Each number is 50 + 15 x the weight over its row's rms, rounded and kept within 0 to 99. Layers, rows and columns count from 0. The size before them is the row's rms in percent of the matrix's.

# layer 11 MLP down, 320x832, rms 0.683, rows 251-319, columns 448-511
096:33 62 81 60 63 37 62 44 60 43 43 56 51 26 30 82 30 61 48 62 48 41 57 61 73 42 36 48 69 25 44 60 46 35 48 36 50 75 40 29 19 34 54 43 72 22 42 55 44 44 43 39 42 56 39 32 51 75 56 67 47 61 50 58
105:15 50 46 62 54 40 41 29 70 23 76 69 49 42 42 33 53 41 58 58 26 63 34 82 56 26 29 34 44 53 55 57 52 55 46 55 62 41 51 67 45 56 62 70 49 42 98 41 51 38 66 44 70 52 61 55 43 74 56 54 62 40 46 41
107:42 63 58 50 37 19 48 39 24 59 49 66 58 19 58 49 52 61 39 47 48 79 51 30 54 44 33 52 48 55 74 63 44 70 56 51 35 31 30 53 29 34 59 48 77 68 73 46 31 66 48 33 73 44 61 54 59 51 43 65 65 52 44 62
104:30 50 55 50 43 49 61 51 70 47 28 48 84 63 57 40 67 52 23 71 53 61 49 64 47 32 59 60 47 78 67 40 58 91 61 57 50 48 69 16 50 81 65 79 53 77 44 23 76 43 40 16 68 25 27 73 52 30 77 51 80 49 40 54
105:49 52 62 41 51 55 67 73 49 32 43 69 69 53 27 38 58 84 39 63 35 54 61 42 61 59 35 27 35 43 70 39 73 64 44 52 43 65 51 68 52 54 64 47 62 65 61 60 40 31 71 52 57 68 56 52 40 17 48 54 49 37 33 27
107:34 46 73 70 43 53 39 55 45 60 31 54 48 57 54 13 21 44 44 46 50 51 33 52 67 38 47 48 77 48 51 75 45 40 36 19 48 57 58 43 74 64 23 56 80 85 40 57 49 37 49 45 60 31 34 24 52 69 63 51 49 60 64 78
103:35 16 74 65 27 31 89 41 67 61 61 92 47 48 52 63 42 44 43 37 58 59 38 57 53 50 78 59 48 42 43 50 34 47 46 37 43 60 86 14 68 49 73 24 65 45 54 43 52 43 70 35 39 48 67 26 80 61 33 68 59 35 62 58
096:44 43 69 72 36 71 21 46 63 52 08 38 75 43 58 72 39 61 48 43 32 43 54 51 92 64 60 73 74 33 59 68 32 66 49 60 32 61 53 50 43 58 42 47 33 36 42 71 44 17 59 43 36 32 30 54 57 46 69 87 66 54 71 48
103:38 55 45 62 70 03 50 24 58 92 38 76 46 55 54 74 46 46 49 60 46 54 47 56 71 54 42 67 32 40 69 75 45 35 55 39 22 40 44 46 60 67 65 51 08 45 56 46 50 58 50 41 78 49 52 38 34 44 33 29 32 54 46 45
097:26 46 39 65 55 57 66 47 57 51 39 46 30 34 54 52 48 35 35 37 64 52 26 78 58 39 69 62 73 48 40 50 61 63 64 39 24 47 52 24 34 59 63 40 41 39 36 60 63 35 54 64 49 50 52 59 46 54 30 09 72 48 52 62
093:51 47 60 14 57 38 59 69 39 54 62 34 09 51 47 44 61 44 44 63 52 56 52 30 49 61 37 49 21 49 28 40 40 44 38 49 86 38 35 59 81 69 68 30 24 56 57 52 49 40 87 45 25 61 38 20 74 56 51 82 73 46 67 58
102:44 56 44 87 42 67 47 59 26 73 61 41 54 62 65 67 38 53 43 49 40 67 42 89 38 18 62 36 57 29 43 54 56 19 54 43 51 39 48 20 53 45 47 40 57 61 30 52 52 43 44 57 63 64 36 52 42 75 31 63 35 66 59 20
096:50 50 24 46 30 53 41 68 70 19 67 57 45 33 39 34 31 46 47 54 69 48 79 26 41 78 57 41 43 60 65 48 61 69 38 41 31 51 63 38 34 56 33 43 65 56 36 42 62 26 33 30 55 50 65 51 42 30 72 50 50 55 71 35
103:48 41 69 55 40 50 55 78 54 35 47 72 53 46 44 55 50 55 54 47 55 39 62 38 44 33 80 61 62 48 44 56 24 44 52 42 60 75 59 35 42 34 65 54 63 18 56 47 52 41 87 53 55 50 45 48 25 66 52 30 72 61 44 42
099:62 54 48 40 45 25 61 55 54 51 19 32 47 36 66 53 81 50 68 61 36 44 60 66 46 61 53 57 61 65 55 64 52 35 31 58 60 44 64 65 40 66 58 42 56 36 56 81 84 68 27 45 51 53 83 66 60 39 60 74 53 20 59 59
094:40 75 69 78 55 38 65 43 51 47 58 79 64 63 46 37 65 59 45 51 46 74 51 49 66 48 31 65 30 65 62 15 64 24 71 40 56 40 63 33 51 71 61 59 83 59 56 52 47 74 39 39 47 35 37 27 26 53 76 25 45 62 55 61
101:53 68 13 52 29 37 32 38 67 55 54 51 44 23 59 40 46 45 34 47 72 53 46 66 42 26 28 31 48 59 62 51 39 56 43 76 72 52 46 68 73 53 79 35 42 49 33 38 33 72 42 66 25 47 61 56 59 58 68 70 38 38 51 69
103:28 51 61 90 67 69 48 33 57 64 43 40 52 56 49 28 41 41 50 49 42 38 33 58 49 34 59 17 50 66 58 81 64 22 60 47 45 63 59 54 94 50 51 45 86 57 35 34 26 36 22 72 73 40 53 57 42 34 41 46 51 40 44 46
093:60 29 31 60 55 36 41 56 65 44 35 52 50 56 42 72 57 46 46 58 66 38 13 41 36 60 50 73 49 55 53 37 18 59 53 79 25 29 50 49 11 40 61 42 68 48 46 58 49 73 12 91 40 48 68 68 50 65 44 40 67 32 56 55
095:36 51 79 62 66 68 36 52 36 50 53 56 69 48 59 60 38 50 54 65 58 64 50 44 27 57 33 57 60 74 58 38 46 74 37 36 76 39 60 74 50 49 54 36 28 62 23 65 38 32 68 69 38 61 60 46 52 30 65 53 63 27 52 62
109:10 49 16 29 46 46 47 31 52 65 78 43 68 35 41 55 38 38 38 69 39 56 72 62 60 44 33 45 74 73 38 47 31 49 44 38 43 15 47 59 74 70 65 50 64 25 46 44 58 47 39 62 38 53 57 68 60 29 35 65 55 61 39 70
108:43 58 45 32 47 28 18 79 62 50 40 37 39 47 45 50 49 45 56 62 63 46 65 59 61 30 21 75 48 32 36 41 43 66 25 19 72 53 66 20 52 71 30 66 62 29 63 59 34 54 46 43 52 53 38 45 46 40 46 66 60 27 46 60
093:54 43 18 38 53 44 44 35 62 60 26 50 51 56 64 66 51 67 33 41 57 70 58 22 19 49 69 51 76 34 37 71 37 47 57 46 20 45 48 33 66 54 59 78 68 47 53 28 39 19 37 42 57 69 52 60 51 49 42 19 62 40 46 45
099:58 58 51 19 39 39 46 54 54 46 38 35 65 34 61 58 61 71 60 63 46 60 57 66 38 50 47 53 65 61 28 38 74 62 27 43 50 43 07 58 29 37 55 49 18 38 15 50 50 28 60 58 55 64 51 57 53 48 30 52 36 59 45 54
096:58 45 29 31 29 43 49 49 35 61 59 51 51 35 26 30 45 40 33 48 77 51 61 60 21 63 54 33 42 53 35 53 69 44 41 63 67 46 83 52 47 14 52 74 56 38 41 65 34 69 48 57 58 58 68 58 42 38 46 48 19 58 48 41
099:56 84 47 64 29 49 30 68 54 37 67 30 35 55 50 45 35 36 49 52 46 48 45 42 61 29 54 51 46 53 33 54 56 47 28 58 57 69 57 59 57 37 85 45 54 60 36 37 66 46 51 59 33 45 36 53 43 46 87 37 54 36 48 50
099:46 47 45 53 55 62 66 57 39 40 47 24 36 50 34 56 29 24 42 57 64 44 44 30 38 66 18 49 65 69 52 27 81 60 60 45 44 51 82 25 69 29 56 50 43 55 46 62 65 38 61 61 20 58 43 57 42 43 66 33 66 45 50 79
103:51 76 62 77 39 75 42 77 54 76 58 60 62 64 49 65 54 41 58 59 38 30 74 31 35 68 61 30 53 74 42 50 29 59 57 48 55 47 44 28 45 45 51 38 56 37 56 45 47 47 40 53 46 36 52 35 44 11 32 56 39 68 33 54
104:32 65 44 29 64 42 37 46 50 29 33 31 61 30 28 44 44 68 71 47 74 47 54 33 33 40 53 38 83 62 49 40 62 74 70 31 58 35 69 75 46 62 41 54 50 51 51 39 48 50 24 94 39 60 47 60 55 40 65 35 51 54 55 58
093:48 77 65 43 39 48 53 25 12 42 66 44 38 56 93 46 59 43 45 46 62 35 42 50 62 76 42 37 53 30 34 62 48 85 48 64 51 52 41 56 65 72 60 47 52 57 20 60 73 49 52 51 24 64 37 73 60 83 60 53 57 34 51 16
099:41 61 43 36 22 25 42 26 50 46 93 35 43 54 25 65 65 62 73 49 58 42 58 28 74 40 47 25 67 72 41 21 36 40 56 36 36 33 43 41 30 59 38 48 29 58 23 51 61 82 67 57 50 67 54 36 62 88 50 61 54 60 63 71
101:32 26 35 47 40 33 25 44 41 37 24 64 29 49 59 31 33 65 42 72 30 35 61 66 65 35 32 46 53 58 32 64 57 40 46 69 41 66 59 61 42 59 30 38 37 73 66 60 22 62 69 41 37 54 45 60 64 59 29 39 55 59 37 75
101:76 37 65 33 51 60 49 42 60 42 27 46 64 38 36 54 56 74 49 52 47 56 19 52 47 43 47 24 40 59 36 29 50 67 52 87 62 74 88 15 39 72 34 41 53 28 55 41 49 65 62 50 80 42 69 55 62 46 75 28 52 72 33 56
097:42 31 47 63 40 36 53 35 59 69 71 51 29 31 68 33 43 54 59 54 58 22 39 68 59 55 56 55 73 45 42 53 35 57 22 24 33 36 33 33 45 45 32 31 54 38 55 37 44 73 49 53 32 24 63 49 31 56 44 42 34 48 44 51
099:83 49 62 57 57 79 16 44 37 79 29 45 45 30 44 02 49 63 69 54 53 66 78 64 47 24 53 47 65 44 56 43 52 59 57 38 50 93 29 40 64 56 44 39 67 48 78 47 28 46 73 55 53 52 44 62 54 56 48 43 47 46 59 72
105:33 37 31 14 48 42 62 71 29 34 75 55 65 55 38 25 12 59 51 41 59 24 33 41 17 59 64 24 58 20 34 51 36 22 64 60 35 34 42 51 92 41 30 66 59 40 28 53 29 47 33 20 61 38 43 37 53 66 31 23 61 69 65 42
101:55 56 57 56 54 28 44 30 50 53 40 71 50 58 58 15 20 83 46 25 58 44 63 29 38 54 46 63 47 52 66 26 59 71 56 63 52 37 72 54 27 60 67 55 23 50 36 40 45 38 47 39 61 42 47 38 72 56 48 59 00 40 52 58
093:63 52 32 41 33 62 44 73 59 52 51 34 47 47 69 54 26 45 54 54 52 41 37 57 53 34 77 50 35 44 73 66 29 64 58 54 48 46 77 45 57 46 43 38 35 21 23 32 61 54 43 58 66 57 63 54 62 48 64 41 34 36 49 55
102:53 51 62 68 55 42 56 53 47 34 73 30 41 65 43 48 47 46 67 31 47 44 66 56 57 48 66 52 76 41 29 57 46 42 55 39 60 39 49 65 72 56 48 50 66 55 59 37 54 48 65 59 50 14 59 58 48 47 60 53 60 69 60 57
095:62 20 62 67 47 54 52 61 41 48 57 45 32 21 42 56 31 39 46 48 53 31 44 44 45 44 23 53 53 42 60 22 39 26 48 41 18 66 64 36 78 51 66 45 85 27 49 44 45 36 74 41 80 50 48 62 70 91 69 44 62 39 43 84
100:53 22 55 73 25 60 48 38 56 53 52 42 51 57 46 42 41 43 49 33 46 48 34 38 93 53 33 50 40 50 44 52 32 37 13 48 48 33 78 59 18 55 57 61 42 61 51 41 58 66 40 53 58 40 46 49 62 78 36 51 39 38 37 51
103:36 42 60 42 67 57 64 34 48 81 74 49 58 72 35 57 44 50 52 59 42 26 40 64 58 79 72 30 82 44 50 63 65 32 38 29 71 52 68 31 60 59 53 32 44 68 51 69 54 60 60 38 21 68 34 54 42 52 57 56 19 45 51 50
105:99 46 48 46 43 52 66 31 37 34 52 18 29 50 21 52 52 41 41 63 18 43 38 43 43 45 53 40 77 80 05 49 68 31 42 41 68 71 48 62 66 14 37 70 44 74 57 46 51 16 45 29 55 64 65 73 52 68 54 70 76 38 36 76
094:61 45 56 64 52 41 56 38 43 72 50 39 60 72 99 47 50 51 50 45 32 75 40 70 74 80 46 22 40 49 35 19 20 43 58 67 71 48 57 53 41 74 37 39 50 28 36 43 64 35 51 47 40 44 92 54 61 25 51 50 35 38 44 67
103:36 85 59 59 55 49 72 22 60 30 44 74 57 45 68 69 51 53 64 47 52 39 71 44 35 51 59 64 64 64 55 48 58 49 36 61 37 33 78 60 42 39 50 43 45 48 39 33 23 00 44 17 51 62 50 54 21 54 54 48 59 68 58 52
099:55 68 34 47 40 65 41 34 61 58 31 57 55 58 54 39 76 36 45 46 42 71 69 58 80 86 33 52 48 72 89 57 35 62 53 47 38 33 53 53 41 44 45 71 71 59 54 60 52 71 57 80 29 39 34 74 35 36 49 46 65 65 47 72
097:75 34 37 71 54 45 35 68 47 60 37 68 74 62 61 68 08 45 53 62 36 64 27 32 56 71 21 17 55 59 42 55 59 33 70 51 67 52 49 52 56 34 27 55 70 40 42 33 49 52 56 33 66 56 55 40 46 15 63 47 80 49 44 70
098:53 57 55 39 80 84 50 21 81 46 50 59 37 50 73 78 36 69 48 49 63 48 45 52 49 46 53 17 49 36 54 70 65 70 30 62 56 48 57 49 76 46 27 40 36 37 61 53 38 80 56 67 38 58 45 61 45 80 41 45 53 41 42 23
097:30 63 71 42 70 41 42 82 56 39 71 24 51 52 41 53 64 48 58 59 37 28 28 79 42 36 30 50 54 40 51 61 29 28 42 57 55 46 54 80 62 34 66 17 49 37 12 37 54 64 38 65 54 71 39 48 48 60 41 26 48 63 63 51
102:41 27 13 38 69 55 57 38 35 64 43 73 40 60 52 41 51 52 53 51 58 17 60 32 31 35 77 49 32 51 69 34 45 76 65 34 33 41 42 48 59 11 50 55 70 49 43 47 80 35 31 30 28 69 40 52 31 72 68 41 42 46 52 26
101:31 35 58 49 80 46 43 42 69 67 32 49 51 58 49 47 35 51 41 43 29 43 45 79 57 32 55 54 42 68 62 46 52 48 61 60 47 69 55 49 70 54 31 38 66 50 59 74 58 65 56 77 55 49 42 41 55 44 24 31 69 65 46 71
097:48 43 75 53 65 07 61 64 40 25 64 53 77 54 62 55 60 75 53 54 34 66 40 59 80 57 49 53 66 22 40 74 46 50 56 70 60 58 45 81 36 82 48 25 59 39 61 35 54 48 31 52 61 38 37 53 73 46 57 47 70 63 42 33
105:50 87 65 47 64 28 37 44 55 68 38 52 39 57 72 30 39 54 64 47 37 61 17 57 63 59 67 46 41 23 57 73 27 69 50 60 56 41 44 66 58 43 38 39 90 34 48 52 45 55 56 66 49 38 40 56 36 48 63 68 48 46 63 62
103:62 41 48 56 40 41 46 75 57 55 51 39 63 66 45 37 55 35 55 62 47 39 53 72 26 41 06 60 26 45 47 59 35 71 59 69 32 41 43 44 52 64 68 51 56 55 60 47 44 52 56 44 56 68 81 93 76 25 51 68 58 57 45 59
095:76 51 59 67 48 55 55 57 70 52 73 55 50 54 95 40 47 21 62 54 30 44 48 72 35 44 40 53 41 57 63 68 33 38 46 60 31 40 41 63 75 46 41 27 44 59 47 44 37 50 77 26 57 66 65 35 65 46 49 22 46 35 51 61
106:56 39 63 10 32 36 39 45 67 50 51 49 45 63 45 16 48 36 41 59 59 44 27 36 39 74 51 45 54 55 64 65 44 66 48 61 70 46 29 30 59 48 83 52 45 57 11 50 55 64 82 55 58 49 07 43 69 53 38 63 60 56 39 75
095:43 45 55 76 75 53 52 55 61 60 35 45 50 47 46 52 31 42 58 32 51 48 38 67 31 41 36 44 45 69 36 42 66 19 60 63 47 27 43 30 36 34 81 33 40 52 26 63 55 67 70 56 38 46 49 56 71 28 40 78 48 26 52 68
098:39 60 53 65 54 39 58 32 80 40 48 40 67 48 64 66 53 82 41 52 32 38 72 52 48 60 57 25 56 58 41 52 55 50 41 27 48 30 59 56 50 40 42 53 19 56 77 64 63 77 30 50 52 63 47 29 61 48 43 53 58 55 37 50
102:51 25 41 49 24 52 42 60 25 59 43 66 35 53 52 44 44 64 43 50 49 58 52 39 52 60 47 69 31 28 68 72 44 60 48 35 33 53 86 53 59 47 42 55 76 67 29 55 62 35 28 40 66 38 51 53 47 39 41 47 34 46 67 54
088:23 71 41 70 27 49 60 18 81 63 54 40 56 25 42 68 70 54 31 48 52 85 32 39 66 37 23 44 38 51 72 54 53 53 44 56 58 44 31 74 42 61 69 62 54 36 48 61 68 51 39 51 66 54 34 29 51 78 39 34 48 30 14 64
104:55 63 67 46 29 73 48 67 36 61 54 48 62 59 47 59 23 56 58 40 63 15 63 57 34 56 62 32 69 86 62 61 75 27 67 60 30 47 49 48 66 46 80 44 58 76 31 71 57 35 60 51 56 37 63 62 18 42 66 44 35 37 59 63
103:55 61 57 75 76 81 21 24 56 40 50 64 47 68 52 60 33 45 50 67 72 46 18 34 74 59 55 45 75 45 39 32 20 48 53 68 56 80 37 59 69 64 45 37 52 16 32 47 55 46 62 60 56 51 36 59 22 67 51 38 21 39 48 46
097:45 57 45 40 12 61 17 32 48 71 49 50 57 40 51 34 45 62 45 52 49 51 54 58 77 22 49 75 43 38 22 33 54 51 63 86 50 49 51 15 46 67 31 65 65 47 50 68 44 18 32 80 64 40 54 60 32 55 33 43 39 25 41 62
100:44 63 64 53 54 59 40 76 61 43 63 37 36 79 75 55 63 42 63 45 65 28 16 49 40 58 47 38 67 39 75 67 53 49 36 30 43 71 35 47 57 46 48 31 52 77 56 49 43 43 47 35 45 48 66 24 42 45 79 44 32 48 49 39
093:59 50 54 64 39 57 40 62 73 34 31 43 63 72 61 42 40 34 46 40 55 60 41 75 38 51 59 21 64 59 35 45 86 56 54 15 67 43 39 64 71 38 47 53 55 26 32 39 76 50 33 28 51 58 38 82 22 43 77 52 43 50 41 48
091:67 23 51 67 65 67 41 44 41 59 43 58 35 59 55 66 60 60 29 39 46 53 56 58 54 61 54 76 53 51 33 53 59 41 42 41 49 44 75 51 61 56 27 58 35 68 57 32 50 67 57 42 19 52 42 38 62 51 59 63 49 37 29 85
101:37 54 64 56 46 70 44 50 30 70 37 50 70 43 48 19 42 46 54 49 65 52 49 65 50 72 62 46 86 19 63 23 40 16 59 62 33 63 57 67 32 73 65 77 53 51 27 37 69 44 70 61 55 70 44 63 72 81 69 72 52 44 49 39
104:45 40 55 64 39 63 54 61 18 48 28 50 55 44 51 32 36 44 44 52 57 54 46 58 55 45 41 54 81 58 27 28 83 46 43 27 40 55 62 26 51 29 35 66 19 37 38 28 34 54 53 43 43 41 67 67 63 41 55 37 50 52 42 59
093:37 46 52 42 36 56 18 50 61 57 33 61 45 35 42 38 57 72 60 28 47 48 36 49 68 69 68 39 37 30 35 46 58 25 40 39 53 30 64 65 45 72 46 65 39 43 55 46 86 57 55 59 57 32 29 37 35 29 48 48 61 46 45 43